Weights of a small GPT-style language model, trained from scratch on English Wikipedia: width 256.
Each number is 128 + 32 x the weight over its row's rms, rounded and kept within 0 to 255. Layers, rows and columns count from 0. Numbers have three digits each. The size before them is the row's rms in percent of the matrix's.

# layer 5 MLP up, 1024x256, rms 0.156, rows 477-690, columns 0-63
101:149175145128128122134076145126106086134134128063118115078173115115062136127109093151135143118155110134141197111113181130086160122118108079095158105153165134119139114094179095106149134173138130
102:196093113122108098121186134158119172142142172114137154145097090115142111118110107084118130137113155059123110086103150134121089116119070083123162122157129114176120029101111111133093122114143097
097:127144104097157133110138120155170097143049160165152067167099144097085153144129079125085067056146129160130100172140097138159104097118132104167108096103148080138151099081141139116116147130144144
105:190111031142105122110094178155153147122180094172165120150146129155125134117136101140153161064091151143087132153151127148159132108186172151175176116108083086158131194115089046141139150124140095
106:067055108149145072154165110192124096089149060114074100147109102121142129123157122147129137124120103122167078146140136124170163204092077090090105098165110125163134133193125204108161166085151092
102:141161068098085107150107147179055167146144105199131125115122064134077154122123158168116093155098119150096076098096147165135170111111143142119056178145148123121214147106083096160118118114146139
107:132122169148109167192088112094156190090133096106135168177132099220112156149099132078075174147120106174123090172092061155122161149129177118060173159087116140103137121111089068138127125077120103
097:149102075163113088124074114188131108162114055091153101051138184099109157109115103132200170116144067075144093145125153126111145152151105109161131100134122121074160118137085166100116103137141156
101:107109102084068183139165108117167146125165128092104120169141083148151157130123086102093111177146181123077177142136127131202100147124092103087093105084147115185103173122147147078104114074166124
109:114120070067149015127149152082118113092149096145153094087167130127158133111171136149114152181170137101176154121169144175128162152109150134149129142137113154155073081142103116076114178123111090
094:117111125108171099116134098141112081132150177119140132119174118099149158046216106068132119152098159086115138116124126136076160150184154149119165150178096112163059109104145141122100148144095090
102:141155104109064108125124054101095091095234139043072130113125137128075139082123129131124089159114075129140080133070095207156132125106131119130110170129228087179134140136112103145130138105155082
108:159095164129141082082121053159142166124084137098111090091081095098145135134148094139100099136135153105121112118143106207190159121080120107110050130158076106122161118137176096152129133093138158
103:103122143137107115108152183075104168132078048093125144143123142111071141142116128170119104143066118096057091132129141114131102128157096107139172153131117107136100178116143103152073181181140100
106:126132119146134146161172174157146182132082113133137125104112107169081132140123142153150130155134123111131174150129128160124135139114220147116092150164148107211146087126109156121120123112049114
094:138158082161125144099128087115104123212101148210068126127114145151103150122177163095115085100196070141099109089125118130102137136100095123106131072139179125162153123131121131101141075068179115
091:159116180113039160157139105145114059093151140148147139148044123091129117175135128155122083077151139124060173131108145177075147184130178140187137172105168074120074133050117124135122123124163136
110:116089178124145149149080140169119139106160162118144088128108149109077106150094125167144119130174146138125147132118090114158101078142162196077112068123134094117138162101101150120097093101066121
100:171101147166182166187113162120203132129132080139174136197121156141152115155100139132109131110119113211177157164127127068108190118114114127131068132169156139121098163112117116114143187116139086
093:180153096087106107118129078103121152084150117195156139196088155122140133156188112116114052142150124180134100121104083130125129161103121125113105125117080127175135091123070128140086053146102098
104:074161095156128059191127103117149145094154116117074181107111103139093156098171157204118123137166055106104120065128144133097130066149100092091095134137095095117120127088090138087028163148113100
106:148110085121070175109179057148095124105174105192150125100132131138139158121150155145160094111128089083132144054113079108102172093095105109121126130141145146121111097099140129127093092148143155
103:150144110138118155162139059177102119113131116200153203143106123108105137161154160173130096132138138146163124108099122156114144154144114148135084089132161150093136077117131156113113073146105144
111:102092132171105109159030092064095145131112071155156166220129124107085069133119114117098093145102158167143103100133152131132126100119156182128182182077118112125137126114159139113110112118143068
105:150110107101127230151148163095134159179110161141133119173151095127134177083094157154060187138106096135146152144157132117122156185100111119154120133124131151118086145125120191085095121135143164
101:119148106170122117097113203128077116095162096106164117129127074129176130125169144170191109130081183169113114083098159180103163100143128162097123176148130137121053130107102125127187066156116164
094:058182111071128182098125077122176127081109127166089217121116146177064069111119117105159129087156127068106128126116095161184171133111147187116137168112101143140120127099132160125172100145134099
107:138099107090071155118127144133094140192134069136124144136132136178136147159130106098117158133129125157166133108168100154125120114107119056111139108123158129122093119123162139102139123130156104
095:159202146144143137043085111144129086137111094180192123138127194156161122125145137144154165146078144073158124089109082069143129097166070152107166141092107129096127128150116116126145105131077120
106:127124110134136149102103076150094104106111211158086095075160141089161172106127109211103116153109126117192160136068115131115147137142205150155159167059116090129113116123170073101083094162123106
100:139124114104078137096081110138163128120184171106165136210092172108119121121069121118149109098174148130131094156094106139122119157135109138095111093181133135111168082095122153137148129131131176
106:091108189122171171095103127123107193167142146127089128160098125135146069095120133111163122216140121103173106082126130144166110148174133081170094160164150185099079102090129134088118125142129125
104:164127120123135088156177172143133078157191113108118139128093069110086107104147116119125163098148194147132141156166121125154098090170029083128145136119143197148146078106144155123119184089138138
097:150143123173143117078097088103094093104182095096139188141127148123179084111124049063060135071165132082190069135147157160095142100143165132168142156134139113182144146113070119106112143102085161
097:174157155142120163092085119098142159124112122156224124165113061121162160124086155118113154144105127116124068149086147124120110098123075082129068174146135135071160103109179159104246156117062132
108:143133127110161125127025077127093212131154150136101139106124107145106108166107147150130127121171136042122125142094080117162110124093158095127104153130153100109105106163065114065163156107069181
098:127125138122114175079111195119135113078128163110103138180184147117186202140105122146104093135106149120103169108089130110151128172164149205168105133152204131180149100140131105090168111118109111
096:165165137128120114173152098127079140185093081196122130083139140086106145144111150219136086167136148120121149137097108077154139170143148098108145089091114149124076179106080134153126148084179160
105:147151126159064096112143110091163075124112151107103170141121114147135123109129111156096085093101063097114171131119160129099131109157081067119103094040121152151115111172107133113095157105106105
095:142152139149122119067145133110147113151100145126109097179158178132164099104181111104135156177154109108065087123156146157121126066179199142152098144182116140122173227175092117121145142100067137
101:123083082127146137088095180093088132161129204073097142099164029102097091135112107096105129182188106165093122153138097093160164118175124092110159104125124109138199130118148151098098149109132159
100:135149172099151114086127104103168161133124099178059084120134172124127135145059118167089113127136143094144136056091102078178119079101126149089135142145050142166152155140125118094169205136076125
108:183079141110096137135116037120191140179156145174179141113142145134086078090115138064076159158119120173118091140119093067101171166151086139145186132100088110165153189120110116060112157105126109
095:231156163091133174107086151160106108059142191159160145144079165130118096076132091178152152155177157123180134093092040135103162176123134163113178109136092144132151120119101173142093120121118140
104:120137128112072188142082134073140100105073097124134131152191116182112052081180158061098137132114144136143107107113164108118099185102122149109113100137087114118128116134144144108072168092120087
097:128013110141140147089110160115134130087057140087129186127111169078084110068135102176160186188169158124109119117112105099128167111128080220145153110091127175177147122132114102173104133102099159
096:133099087177124153127079129209095092146106113135151122140102166157134097118125090167098116120176131110101068077140142120146155130096098177107108131123196149096146081096153194135105176163187089
099:114100061137139108128094105071114123151105114115232156119128104153143174105092127117148116131136138163146135177139138107150161103112243136121161046073124168144147099116105158134154093148133163
100:149116122127081110099104089074166110134136133088128090095133103180116115139167125103157068137138095149133152124158091139088125089135136137159117099129151115129141065107102156154130175148156096
098:118130100122169096152155138159128096082076124072112146132079118145070107118133140169083114106035119066151122112091172139195116140133113146066162134132116065141122138086107142118114106113126107
102:124120135130094151125137114115120217126116107155150228130113114109110147095148095135136165132118081046179088048160178149147101146168140096173134198182162108119145186096106131107093114095157135
094:099112124094144123171199127109137122159143160194140154097104129174140102168160208130141101145146096137117121064131059169147089127115120136080089103112142188060129140079142113132125126124100136
102:142114168108132103162159078111095098211178172077068191070116171090165140129078150122127090082167113187136062127161147148085112118112145119183107093134219124145119111169105079130132095133100123
096:151178121162123143104094105114132056114113136126097101165106091123108101138139070150114143185160133118104160119145166153092185120151112149116088133071131100173103097098107191136192156126154162
100:099153154169129112183094140084168149121114141144096093145145144151113195104145133112105158144148062106106122126132134102082172108122125160203180135172094122107169073109104144163059125111130035
101:104082054125121183137098158121051087068174063163103139160125102142069099117118058094104148131107130124099143084103171155129148152149116161154094106163102075155175145146082145133175155140109143
100:094154141127120138059096132129146122115138168100060155112090147075109207121103152100078098093113136125163126165080140161122134117088127125124074104118163149067077113102161205203114110237141148
104:140111101143090170145104153078130071131149122044196177184117150126119109094173130151125120110142145114177124139108137133114130121103063138156180137173171129128099138083128128179158144149142093
107:094090086108109176103145166148136141173195138057147132112103159082136150099123123104116127148107077132116028174142097155164155126106074167122131124130120071142103173101040136192103131114107103
102:160101084117123114105157120154133136110145134132114105119091158159156119134125168105129096095137145122050117139138135065151150177137151086170095111119145128060122153093125048123144148100191141
093:148077107118119094182120187163147183105072116147064119179077143092102150152132105152064179113186132152165148174146092143130124130098129073154171101156136168182116113069137118106143148136091112
104:148105158154140166119144117134122101175086182138129114115114195103095107132090116142144083088137104132069112130139169170144114147064085113112136155138112171120107091150113107188078122124123132
104:150104090049066145100131109175147133130074147127160143166172149118132146139143056125123121146092151076149089153055167114099177104128113157136121099146177143125095117128107185108167160157146154
099:095105142112098063150171160109155119163143156165145049151122184106150161168077165110170122148105062148095116099070095162144080054103131106166097157150139105137132116150161070106099136152109148
096:105172109126126064090122112150148115145085092209175130133100114129147089135160138103132109142085159115166098144097099125132103062102104101132131134148104111167085086178149108097088144133091083
098:112116194137131149135162143131115153086176108170119117156121097138143146156169080189141068117140145073133144123133146123102087133183120114102124153091134112119163126106119098069097116137158163
100:114147043161128168158114139131101052128076103121118120161141119105177148113153119184096090123147133121169133157101091109134129046128144120107096168130141179137107125089183176114156181130108177
103:115247158092142151143092067129136136136138115158086106138132107081026153147126128174136116158125074062147100105082110142118098122140122137096140120134164093188132143140111067153106169165062088
091:090187127117170114098141172151168146123097144137110183134118217101160073138125108106072153192090125110141139142155088203097168125122090186140229145147104122121095148129076111118119126189154142
098:140187170094087143115125083126122168134129193195112152096110081101113081165134143085135123096171156118135128120110109216107094142114174202164114117144153087156171171152071134094204068188138105
095:115167113127174171147141070125147106179062054138126127114146107162159132134174194135108121099099069122134155161138084169145168083120141164051131138151150138124168157118104092100136136109119102
107:062126089065113106081137163106123111128051054160076155113098087140120190143157094140088093156115149127141135110083072088105104150132133064122193181079133143133087114134146116111186140139095087
108:146155115092173092133173106121154165062123054148122173132128088039146121150096179139090161168153184151156127166131159162118143159080136132141174094141175103142094103153136134121183104148149116
096:110122134094127095125201160071108109139159139154101106159087143123118057142090175120093225088139110189157132125093097129125111117136165115123116077182114094113142160117077103069088106175139134
108:116148119173145112109149116116103136193111127146096163144120164151155128103175155118054134141113096168176146155129189136139115100123167071159070104149107130100159138177096126142156145129188117
100:137137182118138153170145164130167144078156098124143140132182092118206085148123162090110085165136209103144159102094150132156183085137137087132138096074154112200110079148126164141110130092088076
098:174201131174128143139150155101115117172119120125105143086134159152091174151084107096117179108121126150104169094125112126047163157126131083151128119196076111165132096082130137148123124127114133
100:090042125107165161145121093156144166209122104108142104102099167160123131132105158151164048141189109124090143089127114183143109114135111163194126173138180131146162139146053096144121141165107125
107:162100081148114126115105090093130157145105133119107112067129108147152227156084148169168034142182150148159123137107165132195220046143155184141144177125121146125125191130127129147111123113109075
103:129132094127091120092152147152166112155139116093220140128108117173108152106074138133100189164138082151120159143181147162142162104161104164141115142087125178156151086167077155159116139156079149
096:132085158150156144099160153156146132179123077080094104108151094167155140159153096178165082177161154155112152148113116076164130071120105109126165061104122178133085148127109136101146176112155158
093:117134123054166174091132134105172127180150142060181132147152160096115124119080109170152105098135086144136137151099177174138105115146135132145187114172091154152067121067143089182166155117160047
095:134137093149139117172119137110078128154166138120160155147058102089170099092101126110142162145116154046114199089139141094122146052205141132159130105178110109124176127159119126115157160119155170
091:099120117139083162086129115128095121083138111121127112133129127092153134199127117092136148202142125140103157121139121088124196085097105151098167158136171144175096120169119165160190157121102148
095:096167093125121178096138157122083155115133084156131158149122131174096160181160059163127099140143085159112127072085124102116133130110120130143099108167104121114119167120116098105140149196084108
104:158118166166088115066098100144081076167125091083102058173129111171153099118102155123123118149136119126148107068129124130136208086154134159160132167090144104131036133114146143156169084135107112
106:139126175148110126167132148147173061144104113118082138104025079131086168136141099103156106118119144020166114161140109141139129088101119077132091131072164116093128107138145179162108165074129115
092:183170106068070168123139100134138139110116039119193165152143115190136099103143183100140123129079108146135103163137123138126127120121053170113160087195088146085164189139142131190159100124099127
096:101069149117088113175106105156161158095083093103131109055148089146156140117079139141145064134170100134167115126160145066156138101158130044136138140148117078123099108101138144097116035133143125
097:178177133163161112165151145130129106116125151117116111113153124116143166069179134132118187016168057146149154090077107151119113173141176139080150178134144173170071109141142102146104196176126123
100:102126111125099147144143138181143216141129092143076142167113093160167163161105123139134173069156094170114167082052082093202150125047075184136079162154173152171076165164146118112087127104110126
099:116083097136100190134080160098130109159102087141165101152119121162095097117167165111143144121124088179134089122181135089142115181109120108138128105104149156211157091131125113171099145062101163
096:131134087151119160065135115140149141156131117145099109154123155118142125110116127103054108121213137134153137121132128189136118142153128130174154104121096096124172155144140118080116177110162101
100:115149150145177110102141147126137146145179178109193116142090136175110209171148140164143133102078145154122111166105075115146146077152166091187138131113109114103147104139123146096109144120141222
097:127164099120133136162083112114133097145125146144094106146124155224098136121166153181109140128107127113132152154170148146116137173093137141095176077156136135100146090136084199123060102070113158
101:135202068127178123124097033170095090104085105077152140135163093138149159119135163084120137101139165121158117150081062110108154108116114182140167108188145134162131106108097100161110115075162106
099:138122107162141072187104070161091125127151117131084078130181117127129129078052161183070094079114154075089150156103108120085191108152158152107128120155135119142185182169148115166204144135171147
103:079108175103094124134150168113095111097162114164129076120156101172066101149147131063079142121173095084113074091162089160140114124088145176111096178116122156144048120162097174146116063076222122
098:144112150114078181156166153117109086137112091138107193159189117161131091088062053066091127104157086146174161140163155169172102144099125106106137133194132159075091092162140131128181072166096145
099:155141083102118114108102160163150114139103156130111157145157160129152160128085170124113166107167079156093053111122118112200130107107091147159140108125106136111089183105161145136100169120054114
102:061098102083114132124117094021132145135157181147191169140137152105197149159146100141097039126122167172165136136105055136104193084090077077121136137092146175158169136121170187149181129091147125
102:152099156157145121129165129118124100120136086111134112102111160105172123162185166127188139100162160181106148101098089077097180122082089197162122148122162136141090096132145103198136132158123104
102:088135111152122149088116131106123153110120129117092179160090134139084125152109115212123070149112107107109138119100157135136150143128149102121137133157141136162146145150121209056123145122119123
099:171175182176109068118129116096133135155170128214120141099091140049069149211132142162104105134146130145158092146134190143097089125090130168068110162123104107156157083119102123149100125100114098
096:095127187157106126087157145144160185142081122154107100122153126159136178206134108152140119160113125140148156149161141088137079106191123122082109169114086135134069114113093106131105163153197126
097:106166081132138095132075113124188158130095134156149128191105130154163104148168148112222105135157093093049121124147102108108100097148134111046103173143136134106139161100141191118110105124080118
094:107132084092066192115076138143124109159129160093127130093103139104102144153176204149039147168108119146165074125112128126118093138155128160103074160111133087124169081141106119111103141107132149
099:060129146132135138132125153081118117140158123083132143134116145128137138117104159137121087126190100142122162123148112111126072150123090082166160165075143154174119187189097133144150179133057118
096:136122107142086129162135093126091156168173095117123103173122121150069093167092185122142119100137121115120156070089109143101081131176106111077096131150132143108170101107064120156181123137158185
098:120181144113124209163133119103114099106117085139110130133160171134115136132114209068105115182155139131099090139115131140129153130083072093091119155133125160088103066075121156084133148157140165
099:119099124139060126189109058164108070113154114123143076141158161119117171081166178119146086217072131145099149120162138206112145108096114145097079142155138099117123106102122135112116086148078165
108:173122107127128133192050074129104071164083083109133101094089173110105130133105126106124111044087107102116112092129126146144097128095177099085158151118085124121115072107178085134121153126132048
099:129113164109133124169131163140170110148114096165086119228054105100127134166111161132107168135111100100093090098152128149153110101130128171133192121129131160179058134147167146158115125149103082
103:088100144102110105168093126191115064178143147084082113134110112123129166139149144166109119233119174154106139100141127099099125123098069107071111114133142068145135114152141168159066080127099096
103:121183133145098151133113046108138185128090099202181136105180144151109112133143175138087102108088100172059118137164144137116153112146122105114083179124118128111205110127101123094155167154088079
102:127124108098116142137058123105140087089155124101148094136108040153099103179168066117107132150112114124106121158195107139131156191062111122046086126122143143187146086136143144145130115092136102
099:113067154172125077131120183114133119039142136140211118122088071153080142119127104171135071167147139131153121124144125026145087105165135185106123088105135147142103143157153124149118135139117129
100:161160148159078095136119113132090109140040089088089119109077120119099174186141097142145150117096111132125148118115122159139139130075148149128080038069132117156110114128129109120142178129172127
106:116105172116145140198136121107125141148127131118130153113075174147204100119093102215118143082138127102097145143114105168072066134092193131157143126078121116118160111124157139071148125131095168
095:140123148161099176118148107128101141131091134145174123137091149120101193060168140111170055123160157112148118143079052114122142183128097121158100164093122131108095131140180114214092119135129168
105:116078149121120182114133114092083085090175187133107125103103112076170131167064154133180125228114083156126134123164116121120119148106150122117222159083121095134091158157148115124152138076104105
107:107118137141214108140132117125115139161127153121150155190126147099152059169113159194094167140188173072109069102167099174168169094137118067158114165122175109141102159088113089150105105147089134
101:127134138185122131132058115122172171133133045106154128168128093133128155150135164128096132135120158116117116087146139129155130155150100144197145131112106099132108151121104130072143133124169123
106:101152132092100157197100148102094155096211095140107148148056101136138178099100063174134135176128097133107156173115096118141132155131155136184122127167137140171165117116161101132089136148115099
101:166143165146111118146135132179127083162159161143157134197124107137171133130081064049102195173130097160108082118108085081182186159199113137131178138175100136174104133133123099133165193115123141
101:142081076164141110155135152080073166125150169111181100125079176145159165084156134165111137126100140040134169067110114108143154098137136133148198192139126112156086112112066198165149162112109139
101:141140117126151103128110165120168148046077145116188130152143096128122115115148125122148157084145062149165155135136126125155093097098124097114123163127155136166110089130123113131123077081158088
109:117116129083130196124128140180086100188098099148127092082151137110188150212134116107089130114130128112098084139121080094138130125125127108053149161121099084112166105182132156120127144104202129
104:112124144116105163171115125103092078157134136137149123163122123099150081123102120059132137167101128124181146160118099128172132130159107084145105151170166063142134103107120113107100120109084132
097:121115126084191114116119145131122144162190157140139155088099156112133138079093145111136101129160084136112133113149070186114058167107161141138161129181128089156128179115115169200144131094130110
090:138133120167102115103140175125133183146144086117150195157091112127107107160177128106125130128126137126140110108127141172138138101137090112094126137094172085152164130158160099127135113058164158
105:184088109085162073100086146044140042139149115142046102084119107129137156138127123139137093173151106185147113191102131167121119135140106136106176172146134115147132149140158163191132087123125157
098:132061107181101081172113121163133210071133099127108147159131131106156110091128113108127174147140088118133113098137173154153182162126108149169113169117166041105138109150123115133140154125187106
099:157152152095067095131113159099124162128110097087130094175106167097177107103134127110193118154095141162131160224158075116137056149134146090149146106153145158100113107111126148075132166124128195
103:138140161088112098102171122115115079168098176157156099119030129195088167153137069164124114094121111100114187133112068154160162139123186130119154138116138183115100119161175115133176096172184141
098:081141155099131140127112118128151127103127139127063119124101118155095117155126154094117191144102141165133121121162162193070124149136048152166119106120069134191161152152129177116077116101132122
102:138152119079066089107166068172109118153125058189094137120165147124127080100127131136142125095120098152173079126130107120164091103123132143128186110147156074129172156163107183178085123125124144
102:116103086133155149131102123104102140106142072162072192125155059162082138149154095082091166165113152173136182136133201136114137137105144096155154138131172077141112109179090129075142165163165084
107:126128151120121109149149167112112138115024107129162129083079140139118153217188139150149172093100155126121102099163159141201142167106145111076153177154104100195170080105136112125111134175147128
099:143092065236090148173147117124108154127154146119094108138131145163032129104146152134087146135115189159139119138169131121103144111071104114117095075126149086127141218109171155145129121104126148
102:117181127136136122134157108095164117153161150088095039074128130111079140174115096113119042128148120106139147116148114151123150147153116137147151172098166151156090125113099138080104139120086101
100:155119138146133138109103072126100144187174129133115142080134110123085096151127123114141123143148144097079086176136149131141129173177125146111071167056129092117152096108122121137123121065185137
098:115128099133152166043082130125078087152136101109168139097126161172123085136126184153121111170119151132147160146118094122119148153084129173117144092147191159127135136113111157115147118126116122
096:115139131149175151099102069133106113066157106147116212098187131190086120208117132118113114151143076092079120183116109115131160125099119115113132113130112088141119114127147132144219149147107133
097:109098130186099109125141164121153106160160165173117180151081133109177175109145161106072109147137155107137192145150070146060136108105107058145146136097177167176142103116164103163120120102135136
110:107123108138150098174104167120102088128105168119137105145085125150107176122025132117155100142103131125150112167109128134107178068175173199116158139105176120077184135142097139088097138067111105
100:183198179177077162160126121035151152069176086170119094153100141154173179122120134148167071155120165178147066134130124116112154182085193086108109109207111154130162123124125100158177152110138138
102:124128154066139138162152115152091110126136121096100142063128168174076104090164099187144128170126118151089164148152086104134126132162090193128132087103153087141127145138095068086114102173143171
098:123135169131122085070121110106135112078151136102185144124138071177137128138139142132129111133171136102123147123178091061133157149161145071144143127168124130101098119165116091072146132066131186
104:116174155172144159051094077156143154107126135111155101133135150077172196135092115046185147099139151121124113082129116179094133104122126147071112090142106127119105120119115114099173165096144161
094:078148126138092172045120139103128122202170125143086129180108190103119105075099171133115108147145106131126150118154056135122160165136103097100124156134132123103095121117151115128179195175148138
098:097107175123151065126100045144114157036145113104123103124141089114137133110141102116163117125132155160139175145141150153122177106150148083116121170121136145074132104152166183118160151155074103
096:197136159134094167154123117109142200123172130184112154182135116156124142123176130071147178142096093109106138197179150124127167080135131136043138100026168173156096115104134141144112152194079046
104:171163109119137157150119168121099166111138099128092103131102126123063159042113149175082125181160180096150200114078131158127091139209175121111126125173142099139137154139103089074068088119129104
099:174071093108125133145135132157147120166147139134162078126169184163141093107135159092150164095156119108149111136113128118117101172197124079151128102101140159151064110110140094168132149106091120
104:143122126157128146104098218102109066074113178098103162118121125072099142112151153156148155190202133223115142135143184184130079095128102153167099135132092134208200101164136154105092096134098159
100:086112130123157142074098097104181160107128107121107116133168160099173129121070128151152127115106124119104098080080122131162102102204164154159140116130079080165116153168163129092114106140130090
098:074117136043120153099111097104081177103190155109115139117135094127107137112030168106115109143089145150131150058103141145093085118149097166145144134151092113133130122104129113127090124151094142
100:125137117101110106142132130084088114152102080127109122169110062122111141125162160152137167130173132188171148080118091142090190108132099113127113152201085147122171153149129092122147122110140136
101:104128133072110145099154108168136141133061151120144183096082122151131151054131165132133099127188075105092173136125093148168162136101118111143118141115128112149147164130158108178088108168178124
097:096035118085120168156172121154125070177142134142101128118103100108154156187139180143122166181116178118139135187162129187194119122147125145143114082159108138166095123095173046142134145119094119
108:135113130136123129164127140098138121135079137050172079101082132112103157140100088172152123080135110131118136217133129110127089105144161132189113091126159110195096227148091124086137139201161150
098:160128158163164100115084114108132078112079060102156114108154115144105121150159117121180141170170122124106058093156117170132094161138140063165166151093138120142139136132155080136072163166121091
106:091197131148101142104145153101150147146144134175105103094141145127106199109127054071111129109117166108042124174158059100077130117090102099139112176164176100121097105104111113140185117178182072
106:143146066116123118140210089127141120142040124128127148156146139092177143123178100118092057110200142136139154170106069133092072092139073144088113131156148111109106215096120073081066155119125096
099:138190137131130101172187134141111173087141140117126089123117135094114158153139046112147116121133049148061136146150083148106141124138079145082154074115145097143107152109160158181140111145099099
102:141085198144057079126094153115125110108130158112146106088097106126090103087119128116101122161161168186160136167112128145144133152135106115086105053111173061142149081133106105082139163152103109
101:076147142102151140161135140106108166135074154124097072143102151075146148133111116177160160107177096127161144126120149155137101166118108116174091099155123164129119112097150057134122139130128140
101:115102139092150113086134191148124174173067128139134140100133181154109088167100157101061166143097115173094172108121096124151135149131151127113152178125112134148128127111098163078116112130120104
104:130060159042118112120116095074124160134166149110123073106110126179112165098149069066151149114110144138141102088126108167144067127135094159081137174127138127175132141101109118098106130129112102
110:077096127129146097093126143111130150181188166115137151147095104151164130185101162109127123130166124104148154098176145174188068087127109175121166149109144178162183107103184119092102097147172140
098:110141139084160129124124180080128113132127106118116135109156123122079152150078142124172141091102129128151166148114142124132143121185120122126132139109167132145164107147155086164135143121144128
105:111171106179120205165123138113099128137159080142127105148139144123167106078106127169169130098118070104190118096178154132084101038119089112112166094164141130132123154174111129090091110166156202
105:169094138057184201149058094155167179116149134157144092175096155054104117162144058092118133112081124123149170162175141110172099118137105131227129139102106074092093157158134060133067124099125109
108:086152115146126148140162124154034163107108110150136122114160130175091141084128141098172148164110130162158090090129144159149193071143170157164061165150058127119060125134124097114114148150122121
104:130094099117174079185105057123148142123153133143133125133108144151143166123156124181117094171124204096173110103138126103102150161080101088102060103112159150103141140194165132127064071134136121
094:160120107174130165084141129095179135093125109125185105130192155127158152135115100141109126165081081130128065123129158118192132107135169095147151171140085169140100168188126170098106169152098204
098:068138147109136121131116084121074094230112113124149116115104088136227065140173092140109065119109105132126124105097121094180175136101153169119131184105128092139136114158144108109196144042138175
105:149196132141135108165136122126128099138111089087127161086091149108043130107160104127090168115107163139116114167196137110115163164093116151128146157101142109109138058153136146175115162098146075
100:079146085123139135093083148108163111111116139128121111140139116033125079158120149134133155150123092123133114115070128161107143089089126182155127089099136118145155093118124117098075086142213069
101:123100127139142098060106160115093185110216116100094128107204152082095110094132169108138173148101138087064118133170068111110115137166122102164093098154189124158138119133099120102124100098101086
107:116124084129120124175049135143137125122123062105151149081088188120121107155125152113139134097116119110131146201166178159111135123134181150166106178104116135095125109123135167111113162085131156
093:157074140075161142188151121108151160106114133167185138166090095051134130137161116100135088072127121181108119143090091071113171097132139139119117131078140151106150143102132177149138100094151139
091:103141151155135150106155167168128105131087115126116098120120128135106159106149142161114134132089071088174136117127139153132148108145104122122173143053135225134095137135074168101129190168109096
099:071190121127143117181114116173130146126123113126160117159135096079150125092165153101164095152136116165160100160131122141130144088089102094115110113102099137049176153148060160158132130129121166
096:079128077136092107100192137132121073210110148197174148157122131080125115139181098170070108121157143128170093108113181131136133128127156179122125134080138118165112146069071083152123181080099109
101:094129109137116172142079129142140128134126098126117077058093138108140076153150144166078074113118130081095066124163113138120141165119129111091068109071137126112101102133126091122099109127164114
103:124139110056143121160169123131135103141104146060151085152175142136088105112080145152150122129129140111073151142059110173112144140106076070175105160102090149148132195096065143130094090143141136
098:045143069147121116114107154104142199095074140148151115119136115143091188176155112147140101151104128119117147134151145135121090171074131084112087058144154119151091113109105133092116136110128108
101:136152075111167133118181137115108134135115057167153133131058137165121136085063063104154124131173177122147128176105151122158074148065132110123133171164097180188114146135128112122091165180158176
099:140163131088211181147100155085125184104108140152089093177140151115107202072106086116169124163124088069156133107090185099101191130095170142111099181167136153127110104112160143121093093109095149
092:176141141104123132159089163155101153162139157147082144109137137105114149105128192148126150127124164130135169185122172140128093137077071126105166113071120155146147077121132181131122130128102127
102:147094148116104070099112153093107109157145153097118191095106155084066151114097091150080121115178131128150169089065147131169128119107143137121102099143077130131086122062164098146070143115129126
104:147198120164107166130166096158078151160146122175152139126141070142069116086111149115127131106168117150190104126116096139082114085208142127214119134072118148140104192099125110097075134143141142
102:118142077146149193079075080146119122114157198125099116121145126097164134165122199122113115163155229137145183151122105156087180145084139096121123127148103099109101115195125139152118089106133120
100:099103118192141201166111101099172071142127153133150118155112052079076151144102160103096141105173171111143127090129096172180151139137122166102109172142117091133168118162103133120174209110167172
101:105104117104155105120064161115131122141102153103165136144076125066127130109185155102136041157120075084136134144120127124129095135119112169139075077157155108129080157131213104084150094162165121
096:116103145136125127142099124173166194117090083134087112125120139171099139116077124141118075121144092123115151148105109163082140139121148156106123132122122143085099125110120132167185064123114097
092:255159141112166123145057080122179099113152141105120110155121150113107155142176139110134128135120152140064175131125121171133092204156101085108121164116136153157145134143130132111072120193122139
101:172104148132100143170169176176092140105061118166156118164105060134116140123081140129166108111116144124133091151140112133143075140080076126140081154132161140132105172108102105070161120160139154
098:164090106177096114158115100077146117124062145095098064149108125088135125133178121088110111154177117144140063047128140114174078114134121118134128109159133156121121158113116158157139131118118139
097:098133170125124153166108154146141140143076151140116116156123121128138082146195139078135108137147152171178126098096201178077163089188119121114102130088130146201079091088108130151125138130114156
094:118227115160053183135119137142118116085113175092130121098126019074136140091143048159142098081141125162084141105122107142155123148108165158172148085124126178177145121153141117070088131108174126
105:140134123125023156143172123127098106146120116112126145077069138095117062091118108095085138107137080080106186075191155143127116080113134137194125127130133126096153107128070141086113179180091185
108:093093145062098105180102136137081145086095179149123105151133142125157153136111144100159149148133117111145146131136134155045114075146085125060156122142153127129107110111169109098147169136075077
095:161067103158065127158100102140133153131084121133137126114125165084145113082082114126139147184120097104140153108135091105105156117159127094118109135120126111161154120170171156122159131175115157
104:115123199160097124160072132162125102129145093169183130178152083135115171129183129149081112115115114180112094089110073117136091103108215121085124166103106160119217117126107109160150089097155154
100:087103047140090121115111131091145144100101079125101055133109108113132141084174068134106094139167150149123197160150208132145158133136089142135131121078128084164144104080084123070118171067077146
105:125165105102152145161129125162084160139127112070120112123148091133125110122154137115126107108160088176199069101108137105077144147198135147100104125125064105098169132043130145100133077093096081
107:111144158069187111095138093147100108160075164127070143132084159135110144090133047119121122158174173070108123073117101141148118120069079147072147130192170172180157134116150104043145170155181111
097:104144061108177121085140103124183143171158092152131129125134108120168121177161103056123149136170178107117055194128099165085113121097140114172100121090141110139163128088101086166090161130125126
096:175155111157085169077141116150132108087102095112144154142114096217171099100075135092083107192133125102088105124112095125105122062107100172155115175099132107124072076136141177193110114150164141
096:150133105111172148123096051115061134105162158147127093109112127105128119122101192142131128155129174087167134124154089176175124150069067115158183167085045109113094179087124173174113111106157146
098:122178167082061113151110099094102122093130119129128118128105072111199084124158066142086150133158101093148121123161135132143080138133116121097138134111126114125122153105125087105126096173153093